config.toml
n_layer = 13
d_model = 128
n_head = 8
n_kv_head = 8
head_dim = 32
d_mlp = 512
vocab_size = 636
activation = "squared_relu"
norm = "rmsnorm"
norm_place = "pre"
norm_eps = 1e-05
positions = "rope"
rope_base = 10000.0
rope_fraction = 0.5
qk_norm = true
attn_scale = 0.177
bias = "none"
tie_embeddings = "early"
parallel_block = false
extras = ["local attention windows", "paired heads", "gated attention", "capped logits"]
init = "normal"
init_std_qkv = 0.0442
init_std_o = 0.0312
init_std_up = 0.0442
init_std_down = 0.0222
optimizer = "muon_variant"
lr = 0.00669
lr_mult_down = 1.5
beta1 = 0.95
lr_head = 0.0129
grad_clip = 1.0
warmup_steps = 0
schedule = "cos"
final_lr_fraction = 0.0
batch_tokens = [8192, 16384]
seq_len = 2048
doc_mask = true
train_tokens = 141200000
steps = 11885
dataset = "wikipedia_en"
Each number is 128 + 32 x the weight over its row's rms, rounded and kept within 0 to 255. Layers, rows and columns count from 0. The size above them is the row's rms in percent of the matrix's.

# layer 9 attention value, 256x128, rms 0.289, rows 168-191, columns 0-127
size [ 81  94  92  86  84 104 100  80  83  79  88 104 103  85  83  90  97  93 101  99  94 110 103  96]
[[135 118 150 164 159 205 121 112  86 219 159  86 162 138 135 173 136 155 135 106  69 154 146 130 156  57 131 142 105 189 126  82 108 132 169 107 135  85 136 147 135 124  97 170 163 171 111 124 161 163  96 122 137 150 167 180 164 125 169 101 178 160 106 158 102 171 149 128 135 154 148 129 156 128 140 128 104 156  94 167 103 125  66  89 137 146  78  70 116 124 167  60 114 133 101  91 133  76 186 169 112 136  72 110 155 130 145 165 126 159 157 159 114 188 154 129 145 178 172 144 127 150 132 127  98 135 132 176]
 [153 132 104  86 137 145 158 100 122 139 173 115 158 151 173 140 129 137 115 142 157 176 154 117 118 120 125 180 140 125  91  89  87 148  87 156 111 121 142 164 179 125 142 111 104  83 126  64  75 130 181 125 166 181  59 136 104  93 145 178 123  83 138  99 102 186 117 154 148 168 101 116 154 179  63 154 145 101  99 135  83 128 169 121 158 150 158 170 139 128 137 128 158  80 161  97 155 106 163 158 131 129 185 137 180  61  56 140 134  72  68 142 113 102  85  74  90 124 101 139  92 103 134 117 164 173 106 143]
 [130 179  81 146 137 122  69 125 169  98  91  83 160 162 149 113 136 166 180 106 134 113 127  89 205  90 143 178 142 130 108 211 112 136 159  90  82 137 154 114  62 169 178 172 142 109 150 140 111 119 161 142  93 107 153 190  98 152 135 196  82 143 120 114 122 122 116 143 145 126  98  92 159 138 109 133  75  77 132  88 131 149 133 140 217 124 170 149  85 105 173 155 146 121 171  91 114 141 137 126  82  76 121 147 125  93 161 111 122 102 168 148 127 129  68 132 107 111 103 174 137  89  96  74 127 159 119 112]
 [ 77 146 128  77 142 167 114  80 141  87  87 137 180 126 105  97 160 169 102 128 108 126 116 146 103 115 121 133 147  87  94 123 124 117 153 133 133 179 113  60 126 148 142 150 113 167 126  90 115  66 161 111 139 117 148 195 110 155  98 122  99 175 125 124 130 177 142 125 147  95 131 158 107  88 135 190  18  75 138 126 134 120  86  57 150 168 128 119   7 128 168 154 124 130 126 150 106 116 174 131  86 131 103 126 106 188 121  87 116  97 134 158 131 121 137  79 124 157 127 135 144 135  95  60 105 128 101 100]
 [ 90 109 160 114 180  99 151 193 127 174 135 112 127 143 178 177  93  91 115 116 147 159 123 178 166 135 102 103 106 104 235 102 176 142  84 115 101  76 153 115 106  96 118 147 135 153 123 116 128 103 175 158 118 119 119 119 153 124 135 142 129 117  82  68 136  74 119 125 122 172 120  89 143 135 156 111 139 132 102 118 106 105 144 158 135 121 120 232 116 138 167 130  68 145 112 127  70  97 147 191 175 120  71  93 167 128  84 141 153 113 139 150  95 175 176  98 104 113 166 159 131 101 184 134  91 184 148 136]
 [125  96 126 113 127 192 129 120  96 153 131 147  89 115 148  99 162 108  75  72 136 116 170 121 118 148  87  94 157  89  83 155 119 122  90 113 131 202 154 131 166 119 131 124 154 106 138 145  99  99 156 105  67 123  58 125 152 128 164 103  90 155 169 135 101 188  99 136 200 167 133 124 139 209  85  79 151 134 134 164 138 119 111 167  86 191 149 162  99 141 170 125 139  97 150 133 153 136 174 104 155 100  79 129 142  61 122  99  92  69 178  85  89 158 104 112 116 100 140 177 139  82 147 137 144 157 137  77]
 [150 119 139 129  98 108 193  46 149 164 165 111 101  56 102 144 135 144 160 182 110 156  69 173 141 160  88 112 133 173 115 151 117 155 159 147 199 146 130 169 106 169 132  13 142 120 224 154 179 189 151 121 104 123 154 128 160 145 127 180 117 150  90 152 168 112 101 143 131 147 132 117 161 140 182  88 120 160 143 132 137 173 161 157 154 158 119  82 182 108 120 127 109 173 161 159  98 122 119  95 166 148 149 143 100 110 103 116  90 135 114 138 105 157  87 105 120 150 118 114 144 162 138 141 136 113 144 105]
 [136 170 117 101  85 121 147 189 104 122 147 160 103 150 156  84  70 130 116 152 102 149  64  85 163  55 127 118 153  82 120  79 126  96 175 145 112 104  89  99 151 138 108 169  82 140 107 160 158 125 149 100 131 109 162 135 200 121 172  99 149  81  96 153 140 118 103 168 110  75 120 196 112 129 164 157 135  80 114 177  98 102 149 109 117  69 141  84  92 170 177  95 154 114 162 147 114  61 142 122 120 124 136  95 127 122  80 204  84  90 104 146  91 134 150 112 106 145 111 149 177 131 135 121 188 130 111 161]
 [153 161 170 242  66 149 166  92 128 155 102 116 114 102 145 163 125 156 126 187 103 122 108  92 124 103 116 127 105 132 125 165 158 110 165 131  87 154 107 101 151 107 168 120 100 133 129 149 120 127 119 101 130 124 112 155 112 126 167 124 118 214 115 168 152 120 172  61 130 156  80 209 137 135 144 116 124  93 148 121 154 120 124 134 208 132 154 177 175 128 130  95  80 174 134 175 115 150  91 134 115 122 111 188  96 133 104 127  80 108 152 113 129 206 128 140 136 164 163 165  87 153 126 154 122 126 164  48]
 [138 169 104 108 144 123 124 140  91  92 153 124  74 118 161 118 136 133  62 126  96 160 135  94 170  85 111 160 149 163  80 144  76 113 205 142  89  77 166 156 121 132 113 161 130  97 126 133 131 173 163 147  89 148 123 163  75 100 118 124 178 187 164 121 165 218 134 146 110 199 122 178 107 146  95 165 178 194 120 172 126 149  87  95 127 115  98 155 137  97 103 159 127 151 150 142 119 146 206 107 105 106 116 129 159 125 112 129 126 127  54 102 107 149 113 162 122 178  90 143  69 147 149 111 183 114 127 130]
 [112 109 151  92  57 105  86 115 124 140 139 161 120  61  93 136 117 124 150 150 150  95 139 150 114 177 168  58 190 153 132  69 172 120 143 130 118 158 141 109 111 123 129 117 140 132 134  89  17 158 175  79  60 172 138 147 131  83 144 154 108 168 147 144 131 120 105 116  93 138 150 103 133  98 144 172  73 115 138 103 120  90 156 168 148 138 163 169 152  89 131  71  92 124  89 154 129 154 135 128 169 168 157 139 131 179 173 111 115 171  91 145  95  95 159 148 117 152  82 110  55 116 119  92 126  88 156 162]
 [110 131 114 184 127 108  70 167 155 156 188 127 146 126 117 154 185 139  91 164 187  89 119 135 127 120 114  70 112 122 178  91 145 117 178 157 179 121  91 192 124 126 111  68 139 138 128 160  85 183 147 178 140 130 137 128 106 113 136 166  70  93 132 106 167 110  84  65 158 123  65 140 138 110 119  83 159 108 158 139 154 137 133 131 161 106 119 138 145 173 142  93 132 143 154 166  55 138 134 128 178 133 122 123 146 222 165 138 112 153 180 138 119 121 133  90 141 114 109 122 128 132 121  53 111 188 116  64]
 [131 138 116  98 101 131 144  93 138 141 121 110 167 142 169 135 115 135 118 110 148 150 108 132  95 118  68 116 169 101  82 130 192 213 163 140 128  86 143 102  68  91 150 143  95 169 121 102 128 133 182 118 166 118 112 104 131 201 129 156 110 103 170  67 172 127 159 147  92  77 123 159  70 144 110 181  69 147 105 141 150 132 137 120 138 158 156  97 121 178 104 109 138 131  88  93 113 140 198 116 126 131  64  62  89 107 111  86  74 138 173 123 134 111 171 124 139  87 129 151  93 147 149 167  48 172 135 157]
 [129 146 135 181  77 144 108 146  97 101 156 134 152 104 131 111 127 131 178 169  60 182  85 117  82 134 138 100  88 127 101  71  77 119 140 105  47 138 146  41 121 161 166 164  88 119 144 113 137 156 143 116 128 115 133 118 180 110 102 150 121 140 175 108 138 112 132 107 131  89  73 177 106 113 132 168  93 142 127 184 122 141  91 123 108 151 149 145  92 106 148 158  79 112 139 154 133  99 164 102  98 125 167 144 122 145  52 140 134  90  78 148 128 175 189 128 176  42 120 111 107 110 114  88 112 154  66 170]
 [132 144 166 116 141 135 158 181 103 148  96 161 125 144 110 170 129 115 130 114  69  66 180  38 155 104 108 172 128 146 135 114 102 148  82 111  66 110 122  85 128 149 127 114 106  54 134 105 110 163 119 118  77 126 124 123 111 159  86 109  96  99 144 168 170 139 204 112 108 156 148 123 141 110 140 109 135 125 114 179  88  73 157 163 134 138 125 185 148 159 169 153 167 126  88 129 127 128  77 182 111  86 161 130 209  99 122 120 148 128 118 124 149 150  80 168  79 156 123 158 171  75 125 167 173 184  96 140]
 [115  65 124  82 105 141 144  80 113 105 113 162 129 105 139 130 115 139 111 141 119 163 170 134 108 156 147 106 159 105  90 142  93  75 146 110 170 162  95 122 128 152 116 150 186 149 176 124 128 139 125 146 132 188  18 143 133  99 107  42 129  90  99 104  95 150 100 147 156  91 108 131 163 120 191 158 147 122 105  89 103 214  91  89 157 155 153 117 109  95  85 132 129  97 140 174 161 168 108  78 112 121 136  75  80 173  92 127 130 121 114 120  99 179 138 133 105  85  65  98 145 185 113 138 101 150  98 140]
 [ 62 142 121  84 135 155 108 134 183 121 145  51 161 149 125 113  65 142  84 134  99 127 163 131 158 205 165 150  95 174 129 139 197 143 158 180  96 101 133  70 105  94 156 136 170 150 156 105 203 156  97  66 128 146 119 128 193 146 148 146  69 157 105 143 180 119 128 134 119 150 110 136 110 161  74 148 116 146 121 113  91 161 147 181  86 162 124 194 124 125 100 168 116 138 114 110  77 183 142 116 104 140 135 114 153 102 148  89  84 139 137 176 125 128 105 133 149 109 132  90 142 161 143  69  81 136 145 137]
 [ 68 119 160 192 160 100 129 149 102 120 144  99 150 146 125 138 157 136  94 183 125 164 157 113 140 180 132 123 110  87  52 121 123 107 141 112 134 121 124 134 123 110  65  81 149 146 163 156 132 151 169 151 146 104 134 169 158 129 136 145 192 109 134 105 127 160 138 177 133 115 135 132 115 126 138 125  32 124 166 184 100 113 186  74 162 146 157 207 136 119  89 132 148 113 148 163  93 153 143 179  96 124 176 141 119 139 109 117 143 200 134 172 135  69  47  83 135 173 119 101 126  87  77 128 150 166 162 148]
 [115 133 119 113 124 149  92 129 107 156 111 150  53 165 163 130 165 169  75 144  98  93 133 105  95 136 132 105  80  47 156 121  68 116  88 117 139 175 144 158 182 174 136 117 113  84 178 160 167  98  94 148 121  79  98 184 124 141 120 133 138 144 116 131 104 136 163 105 180 102 137 147 138 192  55 170 108 174 130  98 154  79 113  84  76 150 179 117 135 129  48 145 124 122 171 100 117  62 148  87 139 138 125 155 111 173 133 145 115 126 146 108 128 106 163 142 134 138 146  68 143  91 168 127 159 127 190  99]
 [129 143 172 131 128 147  73  60  82 134 103 117 167 150 110 128 137  90 101 142 148  92 106  88 141 140 111 127 113 153 142 109 131 166 102 142 119 149 169 147 181  80 102 163 164  96 100 122 107 103 173 112  63 166 145 110  97 110 155  97 118 127 108 117 129 133 150 143 154  58 176 136 113 120 176 187 128 133 117 145 110 132 148 142  80  60 153 152 122  34 146  78 116  24 152 166 121 165 163 127 174 125  50 142 154 128  50 128 154 131 142 101  97 173 111 115 133 106 111  89  95 162 123 131 138 105 115  85]
 [112 151 142 177  88 191 101 118  69 141 111  82 132 116 144 134 156 125  45 135 201 127  92 166  96 116 143 139 152 159 133 101 134 123 158 121 188 113 143 159  90  73 112 140 128 157  86 182 162  88 123  73 162 107 140  74 138 197 215 116 188 181 139 132 136 114  64 101 145 143 155 150 130  95  86 104 128 116 131 106 142 134 168 133 114 136 129 194  81 147 108 128  91 193 132 141 114 139 120 149 134 150 115 161 105 111 118 121 112 137 199 137 172 150 133 149 176 100 130 129  94 119 171  78 121 109  80 111]
 [ 98 126 136 102 124 157 110 146  91 218 145 136 167 107 103 108 151 157 150 128 123  94  89 152 109 177 148 130  63 147 149 107 124 139 136 136 167 140 147 134 194 126 104 101 106 120 142 178 110 110 134 124  77 172 108 134 153 144 137 170 144 150 180 114 138 110  94  99 175 103 130  95 170 172 104 105 100 115  74 123 132 164 126  55 102 159 135 122  73 173 136 125  82 190 158 145  96  95 100 146 179 148 120 176 103 175 122 180 114 219 109 190 116 150 159  97 173 105 110 102  88 127 154 142  85 128  57 116]
 [ 75 153  83 107 151 105 194 161  73 153 150 157 155  95 112 119 144 155 200 109 127 129 160  99 109 133 112 129 182 110 111 129 165 169 158  58 141 147  91 173  80  93 116 116 113 156 126 139 116 137 134  98 179 152 139 209 147  60 127 152 103 159  89 154 126 115 174 121 139 121 133  60 121 135  53  81 142 129 124 166  99 101  92  97 104 149 141 111 105  77 108 136 159 126  79 156 152 130 145 136 119 105 110  92 143 129 137 134 100 101  80 113  79 111 206 174 113 110  81 138  80 140 127 161 159  69 117  86]
 [151 128 156 131  93 158  92 139 147  81 137  99  90 132 160 127  83 107  37 127 173 170 105 102 178 167 121 145  54 127 120 128 135 132 127 142 133 118 137 114  66 101 107 145 143 146 144  97 198 164 119  79 145 138 104  88 104 123 186 141 132 181 138  94 103 115 110 144  59 133 140 204  72 139 134  97 104 137 119 175  60  91  52 176 108 113 156  99 189 154 102 183 184 124  68 150 117 127 151 137 107 138 116 127 137 126  88 140 143 121 154 111  82 103  89 140 125 111 155 167 110  80 117 126 135 121 125  81]]
# layer 9 attention output (transposed), 256x128, rms 0.187, rows 168-191, columns 0-127
size [ 91  88  92  86  87  98  94  88  89  94  89  93  92  87  79  90  97  88  87  93  83 105  96  91]
[[116 145 135 143 120 174 140  88 140 113 103  87 139 155 113 106 127 123 103 113  65  74 126 177 113 132 169 123 156 139 180  95  68 153 122 158 137 140 185 145 206 160 150 165 147  64 128  98 135 147 155 118  43 105 124 127 139 110 153  85 132 129 128 109  78 180 103 184 160 162  95 152 158 207 138 187  88 159  83 116 120 109 162 108 143 125 106 176  96 139 137 116 108 134 168 109 155  99  97 151 123 146 122  99 182 173 141 107  93  75  51  90 112 139 119 122 102 132 104 129 162 119 109 112 118 159 208 109]
 [146 145 131 171 147 103 114 144 155 144 122 170 135 101  88 151 109 161 169 121 178  97  90 106 107 110  74 136 165 201 133 151  46  81  94 123  85  96 138 137 125 146  94 167 119 147  88 129 150 156 130 117 151 146  70  93 134 106 137 180 119 114  99 120 103  99  93 111 110 191 182 102 120  74 141 171 197  98 152 152 107 131  72 151 107 142  77 200 151 184 169 144 122 112 185 163 110 101 120 137 123 137  98  97  95 125 110 130  86  73 115 116 103 153 121  89 195 131 181 145 160 155 153  96 119 103  76 143]
 [155 127 129  85 157 138 179 109 152 119 167 203 163 155 124 144 174 110 135 160 172 103 113 109 126  95  68 102 138 162 109 112 151  83 136 134 174 108 158 130 170 191 140 127 114 123 145 121 161 162 135 139 154  63 107 172 150 111  72 137  69 132  81 108 155  90  95  84  80  74 168 145 119 131 123 109 107 116 152 145 158 128 107 115 125 140 146  69 122 141 115 113  89 102 120 138 147 147 145 108 173 145  85 130  34 150 115  94 201 149  22 107 164 162 141 129 150 130 116  69 102 117 136 119 143 181  98 117]
 [119 127 175 125 132  70 131  69  72  81  42  74 152 130 148 125 131 102 135  94 173 103 111 128 160 153 150 117 112 202  96 107 138 111 119  84 147  77 166 167 120  67 129 127 104 141 156 138 126 136 161 113 110 131 217 119 146 126 201 132 190 115 128  95  94 187 104 186 150 115 125 199 145 153  87  70 149 111 127  86 118 103 133  97 168 114 130 102 167 191 148  97 161 156 106  96 124 164 144 103 123 137  93 128  79 154 135 132 167 127  78  86 150 122 127 111 136 127 133 158 104 138 146 116 186 118 117 111]
 [141 134 173 167 152  97 149  81 134 200 148 168  93 183 122 135 158 167  87 164 105  77 148  78 124 134 196 149 117 120 148 150 124 160 101 100 136 141 124  68 137 168 122 115 134 120 112 121 149 106 101 127  74 158 130  45 127  45 124 158 154 110 117 123 118  74 143 136 122 135 122 159 123 126 127 134 135 144 161  72 102  66 137 105 130 157 149 114 137 132 159  67  87 103 103 147 103  96 107 172 163 157 173 125 205 197 119 116 113 128 119 170 117 167 113 158 155 166 104 127  80 180 131  98 191 157 182 130]
 [102 147 115 206 101 115 114 245 118 125 104  70  84 146 132 163  93  86 159 153 109  97 104 152 115 146 155 112 174 138 105 154 160 105 149  80 128 163 155 170 110 157 104 147 114 114  85 104 199 131 115 196 108 192 135 151 175 145 155 148 144 152 127 149 128 107 117  71 111  78 126 118  62 170  80 163 139 132 165  73 113 130 112 100 130 120 143 137  71 152 110 130 127 148 133 157  82 138 110 138 179 108 109 119 101 132  99 143 143 151 117 142 113 182  64  91 183 105 109 122 119 142 172  84 142 175 139 157]
 [101 101 123 149  72 130  90 131 138 175 157 125  92  87  88 108 136 129 105 131 130 172  83 164 114 164 102  97  97 172 202  97  84 103 163 141 131 109 130 142 176 122 155  83 155 124 129  90 150 144 136 114 129 144 147 196 201  72 120  94 149 148 141  83 141 158 170 134 103 133 184  72  74 198 158 107 123 159 107 156 167 105 177 172  96 200 225 130 145 129 175 142 109 128 103 128 172 142 140 100 121 131 154 173  91  87 134 105 120 114 137 121 108  76 115 124 148  94 100 111 148 147 148 142 169 100 100 108]
 [139 109 149 164 132 128 119 163 107  90 177  71 124 105 113 136 110  97 163 120 103 100 134 145 116  84 112 180 110 172 129 167  89 128  69 171 120 163 179 130 131 134 113 109 108 173 216  48 152 149  96 180  89 137 178  87 188 131 122 102 119 113 145  88 133 160 160 175 167  96 130 140  95 173 109 143 139  68 110 181  95 141 150 150 154 160 154 105  83 122 131  97 148 110 159 138  86 109 175  88 138 201 125 132 137 124 117 167  89 117 148 155 138 166  75 157 111 178 164 181 134 104 124 171 151 148 103  95]
 [129 131  73 136 127 109 125 145 146 160 154 161 164 175 117 146 145 154 110  78 149 108  71  56  68 114 151 142  86 117 185 156 164  99 158  79 147 127  93 176  54 156 143 181  70 120 172 116 114  82 148 139  99 137 183  85 145 136 104 136 141 140  90 153 117 176 168 126 122 130 173 147  92 130 130 168 138 181 106 164 167 121 129 170 109 136 177 125 122 158  88  92 104 125 111  84 179 161 157 102 138 150 113  90 136  70 123 112  75 142 181 126 120 125 155 137  88 140 165 164 138 138 112  88 177 200 142  89]
 [138 135 140 113 122 147  93 155  99 100 161  91 105 136 146 185  95 178 106  85 149 197 137 129  88 123 133 158 120 137 120 133  96 118 145  93 104 124 129 148 106 102 149 148 161  91 131  53 124 148 140 135 122 137  73 206 140 203 135 131 109  93 112 126 127 218  93 108 141 178 102  40  84  78 172  96 109 106  80 155 101 160 160 123 141 165 121 155 134 154 143 131 129 125 163 140 139  92 152 114 122 100  58  91 144 108 129  86 154 145 126 185 128 114  53 139 118  43 160 140 154 141 120 173 148 100 149 142]
 [114 125 134  88 102 136  91 152 123 146 137 193 141  87  84 120 160  50 105  80 199 180 100 127 167 120 133  89 124  75 146 124 136 118 136  86 169 115 109  92  91  86 124  81 140 200 150 145 121  97 147  64  76 147 136 108 135 137  95 128 102 135 130 169 107 170 145 140  79 168 118 125  98 132 167  66 119  85 127 119 120  98 142 144 128 129 127 171 141 124 122  84 161 117 137 169  78  95  87 147 130 105  57 138 112 192 170 141 112 141 191 121 104 159 149 112 176 160 110 137 162  79 148 107  81 109  57 144]
 [112  84  69 111 120 127 119 110 161 158 158 137 156  78  85 149 174 140 116 139 148  96 137  96  96  52  86 178  98 131 165 122 173 171 150  83 138 134  96 137  96  94 121 118 165  96 168 163  92  99 162 157 166 138 155 122 125 115 134 150  95 106 178  91 118 172 128 109 115 117 183 124 136  57 159  44 178  79  95 141 148 151 152  34  99 141 145 116 113  93 181  86 180 116  85 142 102 130 155 117 160 134 178 172 144  97  97 123 160 100 150 172 112 128 120 123 133 136  78 108 118 122 115 131 129  67 123  90]
 [162 130 133  64  97 152 124 132 167 158 116 105 171 168 162 135 181 184 146 125 126 103 185 173 110 157 127 131 110 118  76 117 135 182 104  97  95 165 146 185 126  95 135  90 118 143  77 117 109 146 110  92 144 102 124  77 183 156 159 121 120 128 120 103 167 114 139 168  95 143  38 165 121 143 109  66  84  80 104 164 155 131 119  96 128 128 175 130 128 117 169 164 105 133  45 131 168 145 148 216  91 124 136  71 137 155  93 122  80 119 112 170 145 146 133  84 143 117 143 160 121 163 142  86 114  88 115 173]
 [129 150 152 165 170 129 141 100  74 107 121 132 160  89 187  97 102 140 170 117 142 127 144 120 139  95 144 102  83 145 158 119 145 126 122 159  94 123 135 124  99 121  81  96 117 117 177  55 149 152 117 114 130 140 131 169 122 134 109 125  77 169  99 152 122 123 146 188  87 126 152 137 110 105 168 184  52 100 136 194 131 152 103 147 137  89 147 113 101 121 141 141  69  96 125 181 182  89 113  94 113 138 132  83 105  89 102 135 161 201 179  50 100  98  98  80 148  92  99 149 145 159 178 127 168 154  57 180]
 [112 159  73 158 100 155 168 119 109 138 164 146  73 177 144 164 111 109 122 153 130 117 191  95  93 147 130 121 155 184 126 166 134 150 140  95 118 112 141  93  95 116 122 199  82 205  94 174 174 114  98 114 138  81 116 102 131 176 128 124 125  93 134 163 111 118  91  74  93 116 178 229  87  85 108 144  95 134 132 123 143 125 101 165  72 140 146 146 118 114 105  56 162 115 157 173 160 164  77 137 149 112 127 127 142 116  97 108  90 110 122 117 162 107 128 161  91 113  92 146 183 113 101 198 128 166  96 104]
 [ 87 141 148 122 130 170 120 101  89 147  62  78 111 103 122  92 154 114 168 128 144 119 120 123 115 199 162  96 142 161 151 165 105  98  65 124 121 180 172 101 169 124 115 131 186 145 119 128 187 127 144 143 169 173 156 161 117 111  88 154 145 134 140 131 127 134 198 173 151 179 170 139 127 114  99 149 110  95 109 145 111 141 153  67 132  96 125 165 128 117 137 177 111 154 140 143 144 114 160 118 113  96  71  78 137  99 171 132 140 150 119 149  78 113  52 114 170 135 228 142  73 113 160 142 150  49 123  89]
 [121 121 130 101  99 114  78  82 167 179 133 145 182 129 163  97  91 126  74 104 168 127 143 132 135 160 114 139 127 163 178 154 138 128 193 155 126 139  94  69 118 133 103 135 107 159 120 140 174 166  95 109 157  70  67 145  98 113 118  91 118 134 128 101 130 120 134 154  55 150 158 155 196 122  78 101 106 144 121 108 174 128 121 196 109  86  72 136 107 176 102 103 111 138  84 108 129 115  76 141  47 161 130 145 106 120 161  95 109 106 141  99 152 201 134 205 127  94 154 103 124 151 174  93 169 148 135  88]
 [ 69 187 146 131 139  90 126 113 135  46 138 106 149 151 122 133 119 129 152 124 113 104 113  84 146 120 169 175 113 189 179 133 109  87 107  86 175 112 178 125  91  60 134 106 114  89 184  74  85 138 173 118 142 134 150 145 125 111 108 152 160  62 149 116  91 144 115 129 138 147 124 221 167 174 143 125 147 110 182  89 111 125 166 110 130 121  93 197 168 111 146  83 186  44 115  92 103 133 126 173 156 154 130 148 136 132 177 148 102 152 155 149 150 126 144 127 143 104 180 116 165 142 155 106 107  92 145 129]
 [127 129  75  52 134 120 122 156 164  92 139  97 112 112 142  68 150  95 173 167 106 191 116 147 126  93 128 216 186 117 129  73 169  70 109 108 120 170 129 150  89 161 146 149 173  95 139 114 102  85  73 126  99  99 160 140  91 151 177 145 158 127  41 121 157 136 122 134 160 138 131 117 104 105 146 153 137 121 122  83 139 153 150 123 155 162 132  90 185 116  57 159 149  80 114 131 113 133 150  94  80 175 149 123 107 176 106  88 108 123 164 134  87 118 114  95 135 165 124 113 108 118 187 146  90 119 192 132]
 [135 169 150 131 132 117  86 187 169 143 110 186 128 164 128 104 128 108 138 125 119  91 136 144 148  89 163 159 141 139 160 136 148 102  82 163 192 155 156 154 135 122 106 189 127 158 100 107 123 121 152  84  79 156 108 122  73 145  65 160  47  80 133 174 128  77 135 125 128 112 102 122 131 100 126 138 146  80 122 144 109 119 127 162  92 101 177 201 119 164  63 120 121 200 134 140 161 133 200 110 156 109 151 124 177 172  65 162 120  88 131  93 154 179 143 116 165 155 148 100  78 128  98 119 155 154 163 174]
 [155  98 130 160 136  83 115 142 109 132  55 112 195 147 128 134 128 116  71 122 151 104 116 102 174 157 112 161 148 117 106 137 146 131 175 151 134 121 101 213 123 110  76  73 146  56 125 108 148 115 111  92 119 112 179 105 147 146 118 136 110 136 167  91 122 104 154 135 116 133  64 127 211 132  91 121 166 117 171 165 137  88 166  83 128 148 111 152 140 139 144 104  87 174 133 132 118  90 132 116 173 129 116 130 196 121  77  95 134 124 150 163 211 168 103 133 147 113  73  67  74  93 166 135 107 197 136 125]
 [ 90 177 103  77 148 117  89 131 109 166 107  85 122 122  79 111 137 141 111 162 161 104 115 144 156 124 187 144 113 132 195 152 126 127 108 147 194 106 132 124 180 145 102  85 162  78  92 122 106 104 118  96  67 125 144 122 151 123 152 124 137 139 116 124 111  89 139 172 144 113 101 110 161 128 186  80 137  79 128 160 138  67 146  72  82 151  50 107  79  82 164  87 165  92 158 145 129 162 125 108 138 228 139 149 173 104  62 107 142 161 146 116 133 152 212 149 161 138 108 101 155 127 118 124 122 110  97 120]
 [162 153 114  79 100 180 116 129 118 100 175 118 109 108 108 192 137 107 107 201 158 142 120 135 156 164 118 113 148 154 145  82  96 160 184  33 165 159  81 139 106  53 141  96  96 125 141  91 188 173 155 119 106 155 130 110 130 176 144 142 149 161  68  98 142 151 150 117 136 108 112  93 102 165 187 188 109 121  99  84 118 128 122 132 129 178  80 154  90 105 152 139 116 121 121 139 116  96 161 124 110 109 106 106 133 142 127 152 156 112  84 162 173 206 123 107  49  90 143 163 144 177 127 113 132 153 163 126]
 [ 45 110 156 176 119 139  62 187 110  63 138 132  94 161 139 101  67 151 179  65  82 147 130 164 127  93  70 154 111 111 124  84 187 136 108 171 117  96 103 177 104 149 147 133 135  92 148  82 158 173 165  78  99  95 152 135 133 172 141 101 160 177 119 109 124 142 108 102  92 158  66 148 160 128  89 156  98 109 156 140 154 176 143 180 122 165 129 119 127 126 115 180 108 124 113  73 126 127  75 175 141 101 134 120 198 131 123 149 107  98 109 148 127 107 144 157 128 136 127 146 106 190 158  99 149 120 153 166]]
# layer 9 attention query, 256x128, rms 0.234, rows 192-194, columns 0-127
size [131  96 115]
[[114  69 137 113 124  88 129 129 185 118 168 165 118 165 137 136 157 133 119 163  84 146 144 123 136 155  92  86 107 168 156 137 162 193 158 140 146 130 202 121 224 145 135  86 122  83 148 134 119 131  89 176 167 164 137 142 119 152 142  73 139 133 157 122 136  97 116 114 105 100 138 182  96 171  68 119 101  94 158 145 147 121 174  89 147 105 110 124 103 156 159  56 176 114  56 117  88  97 182 174 183  66 115 124 124 143 113 123 178 133 150 103 137 111 132  96 147 156  73 123 120 140 155 135 196  90 128 103]
 [129  85 102 128  75 128  82 179 159 146 148 102  88 119 116 147 110 166 141 106 159  87  40 152  30 135 124 185 145 121 163 120 115 149  52 152  86 110  82 112  52 142 108 178  79 169 155 101 126  92 177 182 112 103 144  83 145 108  80 153 121  87 122  90 130 146 119 126 167 166 121 217 114  81 186  95 153 129 107 142 113 143 158 103 184 116  80 107 142 134 120 154 117 103 145 119 133 113  80 129 142  90 138 118 123 130 151 142 128 101  93 142 102 138 126 166 154 165 141 103 109 138  83 100 115 111 131 104]
 [ 96 122 169 151 180 157 153  88 116  91 161 175 127  97 129 147 153 112 164 148  98 110 192 171 190 166 117  98 101 138 116 151  71 122 179 131 119 141 136  97 239 112 129  70 171 130 115 146 143 122  97 131  95 149  93 152 109 102 127 128 202 145 158 130 167 131 118 138 104 118 113  59  80 132  89 111  94 163 186  88 134 168 121 142  86 127 152 140  87 121 136  62 151 158 122 150 106 101 137 146 174  64 137 122 143 146 120 113 111 140 173 132 117 104 143  82 179 165  86 140 152 141 196 181 154 134 117 144]]
# layer 9 attention key, 256x128, rms 0.242, rows 192-194, columns 0-127
size [ 98  87  95]
[[146 148  72 113  85 121  81 137 135 158 167 110 119 151 123 154 107 125 120 158 106 135 150 169 142 175 136 109 152 148 128 148 121  94 115 181 158 138 179 125  99 150 114 121  83 131 148 205 171 112 107 157 119 157 139 111  82 152  75  86 142 115  70 174 132 100 155 192 127 130  83  82 110 134 128 133  85 174 123 110  89 102 169  77 138 157 142 119 186 193 142  71 170 152  90 156 111 127 115 104 187 126 198 137  93 115  97  42 126 111 149 142 141 139  68 131 169 117 137 106 153 129 115 165 150 139  42 113]
 [131 147 174 127 139 127 137 152 111  53 119 139  96 150 144 148  79 146  76 194 114 122 135 119 138  85 196  68 117 134 158 122  95 115 119 161 125 102  97 175 116 115 141 153 177 178  60 149  89 123 144 105  99 116 147 159 121 173 146 140 140 110 160 144 110 123 135 143 156 170 170 122 108 192  98 118  89 157 153 140 125 187 219 108  69 132 170 104 112 150  46 135 112 163 152 126 105 141 142 127 158 159  95 155 140 154 101 142 131  94 125 159 133 164  89  92  89 149 186 143  92 153 139 137 119 158 225 117]
 [117 136 158 122 151 153 179  63 156 103 107 154 140 114  49 114 117  92  99  66 120 155 172 129 178 111 123 139  80 116 102 119 121  81 184  91 117 176 142 110  96 127  51  80  92 107 122  56 126 151 120  92 190 159 129 143 133  73 151 123 136 147 117 151  93 127  75  99 107 105  78 119  96  88 144 144  96 108 100  68 174 135 104 156 168 112 140 138 105 117 176 109 128  63 138 169 165 119 147  95 134  89 134 153 162  66 150 124 182 120 138  93 154 116 124  86 146  70  89 149 170 134  96 131 115 113  90 129]]